config.toml
head_dim = 128
intermediate_size = 1024
norm = "layernorm"
qk_norm = false
attn_scale = 0.0884
bias = "all"
tie_word_embeddings = true
init = "uniform"
init_std_down = 0.0
beta2 = 0.99
weight_decay = 0.032
max_grad_norm = 1.0
final_lr_fraction = 0.0
max_seq_len = 512
dataset = "wikipedia_en"
Each number is 128 + 32 x the weight over its row's rms, rounded and kept within 0 to 255. Layers, rows and columns count from 0. The size above them is the row's rms in percent of the matrix's.

# layer 10 attention query, 256x256, rms 0.126, rows 79-105, columns 128-255
size [ 86  85  87  87  89  89 102  91  90  92  82  90  95  89  82  86  97  91  86  93  87  95  90  88  98  89  92]
[[127 114  92 134 123 132 167 164 117 177 151  70 157  93 102 116 144 133 115 155 120 159 164  68  85  91 153 120  92 152 128 164  85 102 104 183 163 121 138 171  81 131 143 180 112 156 146 107  95 168 132 185 100 151  78 109 146 131  62 154 132 146  83 112 159 175  63 150 176 126 169 177 119 162 123 141 121 181 114 154 145 151 104 125 109 113 186 147 112 154 139 126 116 134  96 156  88 161  92 143 124 130 143 113 189 188 152 115 158 144 155  92 115  71 157 133  96  78 123 107  85 147  92 145 142 106 146 142]
 [110  95 178 154 111 109 134 126 120 182 114 152 161 182 117 158 148 108  82 143 178  82 172 143 107 103 100 120  95 138 129 115 126 106 123 168 119 146 137  88 132 119 161 120  91 110 159 114 155 131 149 143 130 180  91 143  93 105  78 149  75 130  64 146 153  95 144 120  42 114 138 156 180 103 145 137 106 149 143 122 162 118 135 102 143 188 101  84 145 145 157 136  79 116  95  76 110 102 146 119  91 144 134  83 143 115  83 126 134  97 175 124 107 157  80  52  94 167 128 108 118  79 137  91 158  99 149 163]
 [126 167 120  97 117 118 143 182  82 162 101 172 103 155 111 132 146 166 145 145 160 232 161 154  93 162 121 197  96 126 159 178 152 167 115 198 134  70 134  64 149 107 140 111  96 100 145 109 161 135 119  83 108 115 145 114 126 157 144 178 139  94 134 208 112 151  92 129 116 169 141 126 155  47 108 144 165 138  92 133 167 126  94 115 140 118 151 107 144 121 163 157  93 136  92 128 134 122 139 104 131 116 166  97  74 132 144 109  86  82 164 185  75 152  78 134 148 172 128 147 161 167 107 103 130 101 105 131]
 [169 115 146 103 185 123 107 129 137  98 174  61 104 133 189 103 156 159 123  89 117 156 164 156 158 110 187 146  50 129 115 143 127 137 166 186 174 180 211 145 132 104 162 124 177  88 125 121  89 139 132 100 168 123 146 166 132 119 122 125 168  94  97 201 105 186 146  71  96 135 116 139 177  84 143 122  90 176 125 126 109  82 137 178 116 142 106 126 109 175 102 165 136 165 116 118 106 132 150  61  97 161 127 150  85 151  82 128 110 172  85 104 132  97 104 128 201 167 157  51 137 144 140 133 117  82 118 102]
 [130  92  83 151  66 108 130 156 102 138 121 146 105 156 171 129  89 148 187 114 197  98 159 170  75  99 106  56 161 100 157 178 154 102 133 110 150 121 116 144 189 124 185  94  88 146 134 115 213 106 101 136  84 160 121 108  80 157  98 147  98 129 124 149 150 156 142 136 169 142 148 138 112 127 171 113 135 124 150 160 176 103 152 103  92 117 104 128 127 162 190 113 221 141 117 130 129 183 147 168 180 156  97 181 150 154 133 119 105 150 179 102 122 169 136  56 107 144 155 186 115 105 132 132 101 105 129 124]
 [184 171 192 134  81 158 154 119 101 174  94  91 123  94 118 105  99 172 128  98 185 125 130 108 178 146  39 118 162 169 131 124 110 137  77 195 157 118 103 101 123 103 198 146 126 166 115 151 110 142 109 141 112 179 153 129 142 132 174 149 179 103 135 204 156 161  93 127 111 103 189 131 175 127 134 178 150 129 138  94 116 122 120  63  96  97 162  54  87  94  60  76 173 199  79  82 112 112 140  92  76 161 101 118 165 162 153 105 159  96 161 113 141 175 167 121 139 147  49 121 107 103  97 158 131 138 103 155]
 [131 169 106 129  90  94 122 128 127  85  81  46 106 136 156  57 141  98  88 130 118 150 173 117  98  96 120 118 144 108 130 164 129  83 109 134 107  92 118 106 140 106 112 135 149  74 152 131  79 106 110  84 164 137 112 119  99 189 152  99 195 116  90  70  96 136 108 119 112 129  99 102 148 128 126 148 157 134 178 116  86  55 149 132 170 188 124 111 134 152 114 148 140 136 171 154  33  85 156 117 135 154 139  72 116 171 112 108  86 160 133  95 126 146 113 196 162 130 150 132 197 129 126  83 110 129 161 156]
 [164 145 224 123 174 112 118 124 116 144 147  98 113 139 110 104 102 138 159  99 170 155 115 121 110 160 129 125 141 169 127  91  81 139  98 161 147 116  99 143 131 129 156 141 110 131 162  46 138 158 122 127  94 101 147  71 151  94 140 124 110 167 119  86 111 101 177 117 145 142 176 142 132 156 132 144 167 121  89 120  72 119 187  86 139 157 116  68  77 158 148 141 157  71  97  93 140 129 107 131 158  57 152 124 205 130 109 144  96 169 111 135 103 114 155  40  90 119  91 141 119  86 182 157 160 158 104 177]
 [108 153 110 139  88 108 105 122 138 148 124 112 177  89 175 154 187  99 118  92 125 117 119 140 177 116 144  94 100 133 106 156 104 129 132 120 140 195 124  95 134 108 126 109 170 138 122 170 155 105  95 152 140 112 108 165 102 127  87  44  92 118 147 124 146 107 191 141 148 128 137 135 131  94 112 109 131 139 145 150 151 180 167  90 130 155 133 128  76 151 128  60 117 133 116 121 129 156 155  59  91 118 110 165 120  97  93 133 154  66 123 121 162 182 185 174 100  99 111  91 113 193 100  98 135  66 142 121]
 [185 103  96 182 137 161 148 167  94 133  90 107 122 115 170 146 164 116 123 102 170  99 131 108 144  71 121 176 119 213 111 141 138 131 129 106 103 103  97 129 157 123 146 116 123  84 123 119 127  76 131 155 154 152 123 143 143 130 148 152 182  99 164 192 104 117 139 152 139 123 107 141  79  96 113 162 186  91  96  82  80 142 156  74 114  95 217 107  68 153 129 113 116 111 117 151 137  86 147  89 129 152  93 103 115 110  84 164  66 163 187 182 166 181 114  75 181 126 108 105 147 135 142 120  78 110 126 153]
 [133 193  58 122 114 165  88 128 171 132 118 151  81 173  88 177 113 144 117  90 126 127 156 120 114 146 152 143 106 119 177  91 185 100  80 121 130 123 164 116 122 164 129 189 173 147  87 120 133 207  95 112 121 117  97 120 146  98 102 136 152  98 110 125  97  97 128  98 124 110 114 190 121 106  70  62 146  77  97 192  99 153 132 140  83  93  95 152 140 118 102 182  82 115 153  89 115 152 152 191 122  89 169 114 180 101 185  98 122 139 169 169 143 110 156 149 103 137 139 123 155 121 176 101  91 118 175  78]
 [129 107  89 165 135 100 131 194 161 155  56  28 123 131 151 147  91 124 170 197 128 127 136  78 146 120 112  63 106 104 109 145 167 127 105 126 127  97 177 149 131 137 135 122 169 138 132 165 110 129 123 154 179 165 113  92 157 117 119  96 162 127  81  71 114 113 144 201 117 147 133 146 112 122 104 154 131 125 145 161  97 100  98 152 133 142 170  87 160 166 122 147 132 127 124 146 115 148 146  99  26 156 162 161 125 126  83 135  95 115  90 155 134 123 154  98 121  79 110 126  98  50  98 172 135 140 157 101]
 [151 105 111 122 140 228 169 110 182 119 142 142 154  91 137 126 121 122  60 120 153 127 189 113 125 122 180 132 115 160  89 124  78  51  85 162 108 145 150 177 138 131  92 163 112  96 145 112 110  90 117 100 110 124 100 128 141 158 142 135 136 206 142 102  95 112  64 152 136  91 156 119 124 136 149  99 175 120  70 164 148 129 157  80  90 171  80 107 155 149   0 143 110 162 138 132 124 117  96 140 170 119 151  68 158 132 159  60 151 146  79 134 132 127 112  75 123 137 113 105  97 162  93 127  99 134 154 141]
 [136 117 148 144 126 127 162 114 113 208 148 126 156 151 124 144 208 118 172 102 140  79 171 158 145 116 107 121 166 158 156 120 161 128 184 173 111 152 134 102 117 144 151  73 152 119 108 152 131 136 169  86 190  92 187 134  73 136 110 171 195 159 140  42 118 155 113 155 120 157 174 144  79  62 195 155  82  93 144 187 142 174  91 114 158 159 148 180 143 124 116 130 129 138 117 125 114 139 170 106 153 105 179 146  96 150  97 175 133 139 151 159 117  93  79 111  98 137 111 134  77 127  99 107 117 156  71 184]
 [ 51 152 106 156 133  73 160 113 130  83 116 104 100 141  57 105 120 129  82 101 152 149 170  98 114 198 147 153 110  65 103 161 153 164 120 104 102  90 130 135 137 132 150 171  72  91 212 194  86 162 168 166 130 137 107 124  91 122  63  39 164  77 166 147 112 105 164 154  88  90 121 135 107  78 103 140 137 193 143  78  96 125 164  48 116 206 113  83 109 169  70  92 160 100 130 142 151 180  95 171 119 126  98  95 102 156 107 145  97 142 121 152 147 115 163 131 143  63 144 108 171 130 125 166 119 136 133 174]
 [111 128 104  38 149  92 134 171 128 141  89 133 159 149  95 120  95 142  99 107  57 175 127 145 132 150 141 147  94 102 130 129 113 104 181 216 141 169 159 127 120 128  67 142 127 130 153 143 123 110 135 137  64 169  89  89 133 196 104 139 134 152  64  96 138 141 160 116 161 161 123 127 150 141 145 140 114 112  97 129 103  97  84 153 106 139 126 169 157 126  95 148 144 219 176 136 149 166 153 147  76 111  94 168 148 112 148 172 111 169 134 122 116 111 155 108 141 187 134 144 112 130 153  74 122 157  96 194]
 [140  28  95 161 198 156  95 157 138  90 115  62 133 123  73 140 105 142 184 111 119 174 135 149  83 136 106  97 118 116 121 168 201 131  89 111 103 148 155 137 148 113 107 198 180  85 145  76  92  70 126 115 142 171 156 109  89 173 156 158 114 161 147 132  77 177 112  91  95 128 132 169 141 148 131 160  92  61  78 177 162 125 108 125  89 136 143  91 130 114 124 155 129 123 154 139  97 185 190 187 119 128 107  79 102  80 134  97 122 113  93 178  86 167  86 124 133 101 134 112 137  52 172  98  87 142 156 101]
 [106 126 144 114  87 105 120 120 149 124  68 141 108  81 167 175 143 101  66 122 119 102 112 162 176  99 104  90  97  83  83 104  97 144  76 109 103 157 174 153 142  79  74 117 118 149 135 177  98 135 127 175 107 105 121 191 151 122  73 130 101 136  98 146 115  77  88 137  90 110 120 119 214 105 131 165 168 123 187 101 148 102 143 178 128 205 152  96 118 133  92 126  89 136 166 146  90 136 129 147  88 141 167  60 124 120 109 135 155 167 181 151 127  75 111 145 164 172 159 127 125 162 193 111 109 147 130 140]
 [115 132 169 145 137 149 133  78 155 136 167  89 119 134 102 113 178 132 157  98 109 119 164 177  90 124 121 150 145 112 173 214 194 165 124 106  80 134 145 104 171 103 162 197  85  97  94 118 177 104  92 156  74 172 142 102  72 156 168 162 148 106 138 113  70 129  94 111 116  66 143 137 167 135  95 127  84 147 173 129 122 153 116 167 105  90 120 115 106 174 153 125  98 153 146 150 178 135 129 108 132 115 182  95  99 171 137 113 145  73 115  92 180 163  93 106 135 123 187 178 171 116 138 142 150  75 171 102]
 [146 105 148 129 136 176 101  69 100 147 135 109  95 150 157  75 127 120 142 142 159  91  83 189 122  53 111 100  97 166  66 184 162  95 131  62 152 174 127  76 138 151 107 167  89 145 156  60 142 125 152 107 179 116 134 161  89 143 163 106 173 153 106 121  76 102 151 196 193 153 111 114 100  82  65 154 149 113 145 113 111 118 142  82 120 147 146 117 112 109 131 149 134 197  95 113  97 154 151 155 165 176  70 147  99 149 116 159  86 164 149 128 117 169 129 113  62  80 123 127 142 183 129 170 106 157 137 133]
 [128  68 111 118 170 150  81 180 137 151  99  58 116 135 179 150 121 161 110 130  99 109 182 124 173 132  90 143 105  98 100  51 116 141 136 153 131 185 143 140 155  89 130  98 151  80 173 126 122 149 152  82 124 111 151 124 174 127 155  78  99 169 106 165 139 124 120 144 115 145 145 101 120 122 197 151 120 130 166 130  82 122 131 116 139 152  95  95 161 110 127 127 146 136  54 102 219 123 188  90  98 138 178 160 126 153 129 122 144 148  67 117 123 127  98 104 113 141  97 130 145 159 158 196 185  70 147 113]
 [156 156 140 143 143 116 110 131 156 154 114 103 123  79 124 140 161  74 135 119 156 131 105 115 157 128 130 110 137 197  95 208 112 151  83 108  82  96  72  90 103 192 180  95 135 123 108  82 127 169 138 104 124 115 152 120 126 184 133 135 123  92 151 119 150 138 170 135 129  98 109 151 105 113 117 122  81  99 133 143 159 135 184 147 125 144 170 176 153 171 185  57 124 156 102 127  91 118  88 124 139 108 122 100 141 139 118  81  92 140 130 171 110  91 194 151 140 160 142 124 109 166 148 131 145 111 145 110]
 [165 140 102 132 111 182 196 131 122 141  94 111 148 122  54 123 130 124 119 160 124 113 124 133 137 137 154 191 170 140  92 152 119 109 145 111  99 145 111 128 104  85  99  65 195 117 190 136 134 196 131 114 120  70  79  99 101 133 111 103 120  99 114 109 133 109 121 106 122  95 120  82 138 116 143  97 120  70 111 104 149 129 112 108  81 113  90 160 112  97 132 183 230 121 110 166  81 114  86 110 129  61  77  87 118 220 121 119 135 114 133 116  79 146 135 150  84 124 115  85 142  83  90 157  90 165  90 122]
 [136  71 164 179 124 147 146 153 138 117 122 145 104 110  53 179 151 154 142 141 112 139 104 130 147  66 144 124  82 161 134  66 168  97 159 129  46 117  98 145 193 192 155 198 138 199 135 104 106  78 120 118 156 116 121 171 133 141 186 159 142 117 225 113 196 147 118 132 115 182 143 148 118 195  98 148 112 142 131  64  81 128 127 102 155 102 123  93  87  89 110 102 176  99 115 126  62 104 103 181 129 163  91 166 103 151 114  75 131 122 175 116  99 134 163 105 221 144  69 131 150 154 105 117 158 152 105 180]
 [ 79 116 136 141 128 138 162 129 141 152 155 190 101 125 111 144  92 175 144 183 112 152  81 170 107 138 155  94 177 131 163 150 131 118  74 146 115 147  79 143  88  95 100  75  93 112 151  94 179 109 129 160 115 153 136 103  94 140 140 126 120 137 104 119 123 156 171 187 160 135  84  89 148 162 185 157  97 171 157 101 146 134  55 175 164  78  68 117 108 100 185 139 142 141  60 128 155 114 121  86 165 117  84 119 146 132 126 136 105 167 136  75  63 108 143 120  96 160  51 110 160 148 143 121 116  69 125 130]
 [ 87 126 131  99 113 122 138 136 139 151 148  90 122 133 158 126 110 168 149 190 151 147 153 116 170  48 147  80  92 165 106 152 170 189  29 100  89 138 139 172 157 160 124 136 130  90 118 127  82 162 125 102 159 133 190  61 157 117 124 137 117 119 158 138 149  74 127  93 162 138 167  90 116  82 108 205 109 103 173 141 115 133  64 134  84 186 136 125 148 105  83 145 116  82 114 145 124 120 111 146  91 115 104 161 109  81 131  80 182 121 139 121 175 128 139 128 135  98 119  80 119 120 116 129 153  67 118  85]
 [145 108 140 133 148 162 148 132 109 145 143 186 111 111 158 121  96 109 168  83 136 120 142 155 145 123 117  77 203 169  60 142 140 150 132  96 195 122 102 176 175 141 173 147 158 173 132  78 110 174 104 150  63 105 107 135  84 183  68 145 140 131 132 137 150 110 152 125 106 122  85 154  82 131 143 128 125 136  96 100 110 101  90 136  98  91 115 143 131 132 155 115 162  69  91 118 123 120  97 148 154 121 160 173 143 137 126 147 102 123 150 122 152 134 146 149 120 117 143 116 207 198 115 145  95 100 136 143]]
# layer 10 attention key, 256x256, rms 0.126, rows 79-105, columns 128-255
size [ 85  85  86  83  91  88  98  88  82  87  81  85  92  86  82  87  94  95  85  90  85  92  83  89  97  83  92]
[[ 67 120 149 134 162 149 140 115 111 160 124  54 146 134 154 148 115 160 147 137 113 120 130 137 126 116 131 194 135 177  96 117 169 168 156 201 132 143 134  84 107  99  85 170 147 129 195 162  99 153 101  53  89 116 141 134 103  93 180 107 141 142  95 103  69  56 194 109 131 148 135 162 154 202  84 128 121 140 127  83 145 153 128 177  99 193  63 186 135 133  93 144 121 199 140  92 197 170 111 166  97  94 139 138  95 110 151 156 165 106 143  69 149 132 135 118 129  84 108 134  99 126 102 118 192 165 136 110]
 [132  88 212 162  88  58  87 167  92 140 162  44 158 155 147 102 112 115 119 116 135 103 138 166 126  96 102  90 151 106 107 117 111  92 115 133 135 140 133 100 185 116 174 155  86 127  74 120 136 101 157 153 123 245 127 100  82 160 123 156  55  84 116 167 114  92 124 108 156 114 143 169 170 122 109 177 199 149 111 124 173 103 106 120 135 142  96  63  93 168 164 147 159 122 105  72 158 127  76 168 135 156  95 101 141 120  90  67 112 126  84 104 166 172 128 168 171  89 105 196  94 150 111  87 158 113 166 132]
 [ 49  71 113 152 100 114  97 147 100 131 138 124 102 142  89 136 139  92 103 100 104 165 108 127 179  86 145 152 140 153 146 138 118  86 148 157 111 187 139 132 118 140 152  47 112 146 137 102  73 119  23 149 152 150 128 103  84 106 163 128 131 148 165 152 100 124 111 108  83 151  55  75 111 158 131 123 178 139 182 129  77  92 146 137 143 124 116  64 123 115 124 137 100  89 130  48  95 162 141 122 130 167 121 181 145 108 120 116  45 151  87 141  47 122  96  89  73 111 186 129 135  99 111 159 129  72 107 109]
 [111 163 132  98 115 114 132 111 147 107 149 193 126 102 114  95 133 143 131  74 142 104 134 136 119 186 140 145 146 128 109 142 133 146 111 155 182 133 127 123 156 192 195 110 102 120 195  96 150 146  94  84 146 129 135 189 192  90 172 113  92 106 189 145 139 105 144 107 109  83  98 115 152  66 127 117 111 132  60 116  37 153 183  61 144 121 136 131 149 168 112 106  98 119  88  90 195 106  96  98  86 154 179 149  99 156 130 165 132 119 114 139 146 132  80 151 115 113 177 161 172 106 154 102 158 127 156  95]
 [118  96 223 123 139 138  89 102 145 135 201 148  97 161 126 129 129 139 125 138 143 139 133 197 112 118 153 121 128 122 126 114 112 114  76 131 185 176 122 135 112  86 130 178 175 166 104 116 133 117 180 152  94 110 112 142 118 112 130 148  61 171  82 144 116  92 138 121 107 107 173 118 176 102 178 118 203 115 159 153 162 137  61 143 122  84 184 114 134 163 129 127 117 140 174  73  98 164 166 109 213 146 158 125 123 157  87 157 141 165 169 151 130 157 142 120 115 184  77 134 179 135 119  58  85 109 152 136]
 [154  93 126 110 158 172 137  71  86 129 116 128 148 140 125  58 140 150 111  83 148 106 124 165 109 144  44 129 139 116 102 169 101 148 144 186 151 106 159  96 159 152  94 164 136 125 189 182  92 136  95 150 199 190  82 106 127 158 120 147 108 126 148 144 103  99 124 168 145 177  94 121  93 146  74 152 145 147 139 142 150 131 115  52 142  70  80  93  74 125 106 116 175 155 172 113  90  81 106 102 167 114 111 162 174 108 128  83  93 138 116 169 133 131 200  94 156 150  99 123 161 150 144 124 168 105  97  69]
 [110 151  99 177  66 126 181 123  95 180 153 132 110 156 181 101  95 173 102  89 132 123 159 204 160 142 214  73 160 179 115 137 105 146 152 106 149 103  53 102 135 148 180 156  78 122 187 145 111  96  90 106 141 122 103 114 189 144  97 124 176 145 169 111 123 148 153  89 147  33 117 144 109 126  97 153 129 146 146 144 106 151 171  78 195 107 149 146 100 106 124  81 191 109  61 128 125 128 118 129 133 144 143 120 126 129 100 159 107 180  84 113  88 112  97 114 119  77 159 122 126  91 164 163 110 109 151 116]
 [ 86 123  94 150 122 179 146 183 136  67 103  67  94 159 111 140 121 151 112 143 158 147  86  71 153 231  85 133 107 130 134 152  75 157 152 150 153 131 134 153 119 149 148 158 145 125 153 116 109  82 106  88  92  72 127  81 149  88 175  89 121 150  83 122  99 143 151 184 119 163 134 179 145 122 107 110 181 114  89 141 119  83 146  80 150 127 132 184  99 184 126 154 100 137 113  90  74 130 142 160 142 124 123 117 135 147  69 153 109  79 149 152 131 124 162  65 159 123  81  84  85 138 111  82 170 107 139 126]
 [103  89 137 150  87 125 154 145  98 183 124 141 143 127  79  99 115 101 132 133 130 158 170  98  51  86 154 151 116 209 181  83 142 161 125 119 140 145  79 120  87 146 201  90 154 142 107 147 148 203 143 111 154 129 175 118 133 133  89  96 116 121 158  63 136 150 147 154  92 137 169 112 111  95 210 157 107  92 132 151  94 168 131 146  94 105 188 151 144 153 140 172  96 150 123  99  68 139  89 134 124 110 117 191 115 130  87 159  99 148 130 133 123 188 174 156 145 115 114 178 126 106 203  68 101 108 118 154]
 [134 131 135 120 157 133 133  95  68 101 166 107 147 118  86  75  93 184 154  75 135 122 166 129 122 212 176 100  83 130  97 122 114 101 136 145 123  95 108 103  92 103  79 103  87 104  89 152  73  94  96 115 139  82 105 147  95 136 151 120 140 108 126 111 144 179 128 132 113 107 181 114 194  81 116 105 118 192 169 115 162 136 141 194 141 110  50  89 120 156 173  88 110 120  95 124  72 127 168 130 107 143  95 134 100 107 132  82  82 137  96 165 139 150  71  82 161 136 175 125 145 105 152 124 112 110 184 158]
 [162 121 111 139  89  75  33 124 172  78  78 142 140 134  92 138 172 148 103 122 218 146 185 159 111  84 132 114 111 116 127 110 166 166  93 141 161 107 157 127 172  87 131 148 165 161 125 110 122 199  87  96  98  91 105 128  79  64 128  83 130 143 120  89 116  79 116 136 136 166 102 172 182 171 184  96 110 155 144  97 143 129 171 107 127 104 107 107 169 136 142 134 108 129 150  62 105 138 143 117 143 108 167 168 115 141  90 108 132 150 115 153 133 132 178 124 132 136  73 139 150 139 120 156 138  98  86 104]
 [181  92 133 199 179 169 114  99 134 167 154 114 125 191 114 164 104 149 135 104 169 117 152 112 101 179 125 164 130 113 134 163 177 127  66 116 127  79 165 122  85 199 134 102  85 112 178  81  52 107  77  81 139 113 153 106 142 162 139 112 124 134 110 161 146 115 152 178 142  93 107 124 145 145 139 115  55 114 198 140  74 105  85  46 138  71 150 158 152 136 127 112 122 116 128 167  63 122  61 144 171 154 103 161 111 151 100 110 123 169 160 192 166 102 114 110 123  74 171 107 139  51  91 132 148 121 103  92]
 [198 136 186 138 101 164 127 118  97 131 186 113 161  95 139 104  60  74 118  83 121  95 147 112 139 122 160 114  93 184 115 109 153 107 123 184 106 117  59 171 123 202 148 189 107 122 114 157 130 103 135 169 167  83  93 104 135 179 145 142 117 100 112 118  73 137 133 144 136 118  94 199 148 105 108 154  64 118 117 106 131 120 140 104  79 183 151 108  68  74 113  81 156 185 128 109 106 124 120 176 110  95 135 131 108 143 166 107 129 103 112  71 109  70 111  44 155 153 134 123 145  97 132 116  98 143  80 133]
 [107 188 180 143 152 108 136 116  57 128 101 118 145 126 172 188 136  92 108 103 164 205 142 166 144 161 124 116 123 116  89 130 111 116 124 155 222 132 147 146  97 163  92 119 165 109  90 129 108 136 109 113  96 168 114  75 132 124  71 128 187 123 204 169 130  87 130 131  70 123 150 104 147 140 233 123 140 156  72 178 126 132 148 112 101 143 131 197  97 169 113 120  49  91  66 133 124 184 103 158 172 140 115  81 142  82 107 140  82 114 126 109 157  90 131 130 179 102 177 135 113 147 117 108 167 153 163 164]
 [143 109 146 154 128 139 171  94  99 117 156 124  90 173 113 128  75  79 114 116 153 146 184 171 142 143 173  98 164 105 106 107 125 191 142 101 153 112 127 101  79 125 121 127  40 117 143 147 169 167  66 159 182  64 150 151 114 135  73  97 137 167 152 104  99 127 124 141 125 142 144  99 146  75 115 133 146 100 179  82 118 103 160 111 125 157 148 130 103 145 165 120 145 101  90 147  53 123 129 127  74 100 139 150  71 184 136 179 105  93  71 125 166 109 120 103  74  84 117 102  39 136 137 174 119  24 131 157]
 [ 81  96  79 181 136  63 186 155 124  99 116 113 109 166 172 129 112 105 153 116 127 130 114 174 136 149 122 114 158 169 123 158  71 192 151 122  76 104  80 135 128 183 184 124 125 186 128 120  95 124 154 139  74  59 127  98 101 126 103 145 130 192 161 113 157 169 153 140 146 164 117  93 171 149 116 140 122  86 117 154 156  95 157 185 110 135 128 151 157  73  89 143 103  90 164 149 158  78 114 110 133 111 130  83 133 120 133 111  47 143 165 177 143 116 109 177  84 135 119  94  32 122 127 151 130 123 123 159]
 [127 138  33 116 116  63 164  96 107 141 153  70 163 165 114 167 150 116 118 116 141 159 129  91 136 138 192 107 120 116  57 156 146 140  82 135  92 105 166 136 117 140 155 169  82 108 146 148  90 158 153 163 106  69 101 120 133 116 128 159 156 152 117 165 113 128  99  74 124 140 111 168  78 117  87 145 142 159 121  39 111 105 191  88 117 133  99  79  45 112 108 107 134 118 200  75 136 148  91 122 138 161 155  77 148 190 165 113 163 159 142 131 144 104  82 119 181  61 176 101 141 117 112 126 108  99 118 140]
 [150  90 105 169 173 120 117  44 117 201  94  93 165 122 102 131 138  46 130 100 140 133  97 182 156 130 175  97 134 137  86  94 162  86 137  86  88  90 166 166 156 134 157 131  79 145 112 139  95 127  82 104 189 158 136 127 144 120 108 181  83  68 156  99 141 172 126 131 133 150 111 107 147 120 129 167 164 175 118 140 115 153 209  95  87 155 142 118 116 109 152 135 141 155 109  96 149 120 147 122  91 141 152 112  90 111  79 150 134 187 148 129 123 166 111 130 110  43  69 110 147 129 148 107  65 157 140 153]
 [132 144 184 131 168 128 143  81 117 103 124 136 114  99 145 114 140 170 167  81 110  97 179 103  67 100  79 159 126 120 110  98 146 110  87 107 111 197 114 132 126  80  99 148 158  61 151 182 145 122 123 136  98 101  69 125  99 125  87 147 136 162 122  72 106 148 106 119 110 135  99 157 153 147  76 153  96 119 148  85  74  79 133  21  83  71 161 102 153 121 151 170  91  75 140 121 184 100 121 149 153 133 115  85  72 162 165 126 137  91 137 124 120 120  58  77  80  65 128 169  75 167 153  96  83 135 108 148]
 [ 99 129 126  76 164 126 106 162 123 161 152 152  90 162 103  83 158 142 103  83 159 154 167 143  77 122 120 139 149 182 133 159 100 134 129 122 122 158 117 120 199 157 111 229 115 136 133 115 118 186 145  85 100  70 136 124 200 186 129 141 168 154  88 213 143 120 125 125 147 152 158 135  95  88 104 157 151 136 118  98  83 137 143 120 126 197 123 187 141 114 115 163  80 128  68 102  84 147 127  88 105 151 113 106 132 135 132 111  76 120 186  86 107 147 143 112 119  98 153 142 145 144  90 177 115 143 168 187]
 [151 153 106  91 160 175 174 142 146 176  82  95 130 107 163  83 116 153 115 130 146  60 160  74 192 142 178  95 174 119 126 173 146  65 177  99 160 135 159  80 131 171 207 122  82 123 109 130 128 148 155 128  92 159  87 111 120 142 119 111 127 163  49 142 118 126 173 164  83 156 169 119 135  30 113  97 103 120 118 116  96  45 169  86 134 149 179 136 149 104 189 129 120 153 120 128 134 103  93 166 113 176 106 183 174 149  97 123 127 169 133 158 117 134 143 126 155  95 101  54 135 111 216 110 153 173  67 142]
 [131 174 102 128 108 136 131 184 109 131 134 150 215 101  56  76 125 190 133 150 136 135 140 224 153 131  91  95  75 134 142 140  58 142  28  98 108 119 145 127  97  97 145  96 154 128 114 100 176 114 123  67 188  76 115 166  74 149 161 117 135 112 112 121  98 128  90 125 110 146 129 123 137 137 145  91  88 106 122 146 151  87 155 110 127 124 142  91 123 125  96 143 140  66 123  92  91 183 149 140 103 128 146 132 147 101 128  89 141  95 134 114 132 123 116 124 182 113 126 162 196 140 110 131 134 120 142 109]
 [ 88 143 133 182 186 133 102 124 117  44 128 153 124 108 141 127 101 136  60 144 156 149 146 119  57 102 123 103 122 190 140 166 134 127 184 131 148 128 137  72  51  92 117 134 175 132 204 152 165 180 155  94 152  80 154 122 186 138 156  95 162 125 124 165  97  97  49 157 119 142 150 112 138 113  88 106 196 111 137 138 106 109 128 131 123 166 122 167 127 116  92 138 115 132 172  99  95 146 138  92 105 122  98 143  82 126 153 107  57 107 107 124 163 147 130 141 116 176  70  94 125 130 146 152 144  87 194 106]
 [169 127  84  55 115 146 166 136 110  79 136 119  95 109  84 149 162 143 176 140 116 162 137 152 155 178 198 151 124 123  98 165 133 117 173 133  66  90 121 117 157 143  93 129 154 133 173 141 115  99 104  89 204 127 149 147 125 166 182 146 122 153 145 198 109 121 112 145 101  98 132 144 129 155 155 149  99  96  93 119 118  99 120 134 127 136 157 107 119 103  87 123 137 132 132 105 179 167 157 120 142 114 112  78  74 105 124 111  69 152 140 148 127 110 147 121 170 111 159  95 173  94 166 136 107  73 141 117]
 [108  97 138 121  85 104 109 128  87 159 153 156 123  81 126 101  99 117  92 198 124 139 119 135  88  86 144 160  33 130 140  75  86  96  82 115 152 122 142 114 125 108 133 141 122 182 155 114  85 120 134 180 117 100 147 133  55 179 100 128  95 182  85 125 149 195 147 132 143 152  92 116 136 111 130 129  81 123 111 165 155 114  49 126 160 155 190 125 146 145  75 156 162 152 136 145 123 194 147  73 108 169 159 128 132 105 122 118 132 139 166 180  62 106 188 102 226 125 140 123 127  90 124 109 143 133 109 120]
 [138 129 109  82  92 128 172 137 130  84 134 117  86 130 108  85 113 147 158 151 136 155 149 130 132 102 133 137 156 156 124 137 164 161  46 113  46 149 112  98  99 187 104  74 108 128 129 137 157  92  87 156 197 118 184  69 173 107 191 159 180 127 185 173 166 139 202 146 187 158 131 135 131 140 127  89  86 118 124 158  98 129  94 145 110 135 114 153 122 155 112  93 120 128 170  90 135 140 115 101 119  69  90 183 162 127 100  64 203 139 112 147 115 121 158 185  94 114 120 134 122 149 198 126  84 162 113 133]
 [120 112 138 168 139  61 129  72 134 111 168 130 134 125  62 124 100 149 109 132 166 135 152 169 167 171 100  83 100  56 148 124 124 123  97 145  93 172 137 100 185  55  74  87 185 152 142 162 134 101 131 149  81 114 118 137 112 176 113 129 145 136  53 143 134 116 121 146 127 120 209 137 137  84 161  89 109  94  73 138 123 124 128 101 115 146 125 142 183 154 170 201 101  77 190 152 109 133 183 116 145 154 173 149 100 119 114 138 113  96 193 115 146 180 168  85 136  99 173 150 198 122 151  95 128 129 139 130]]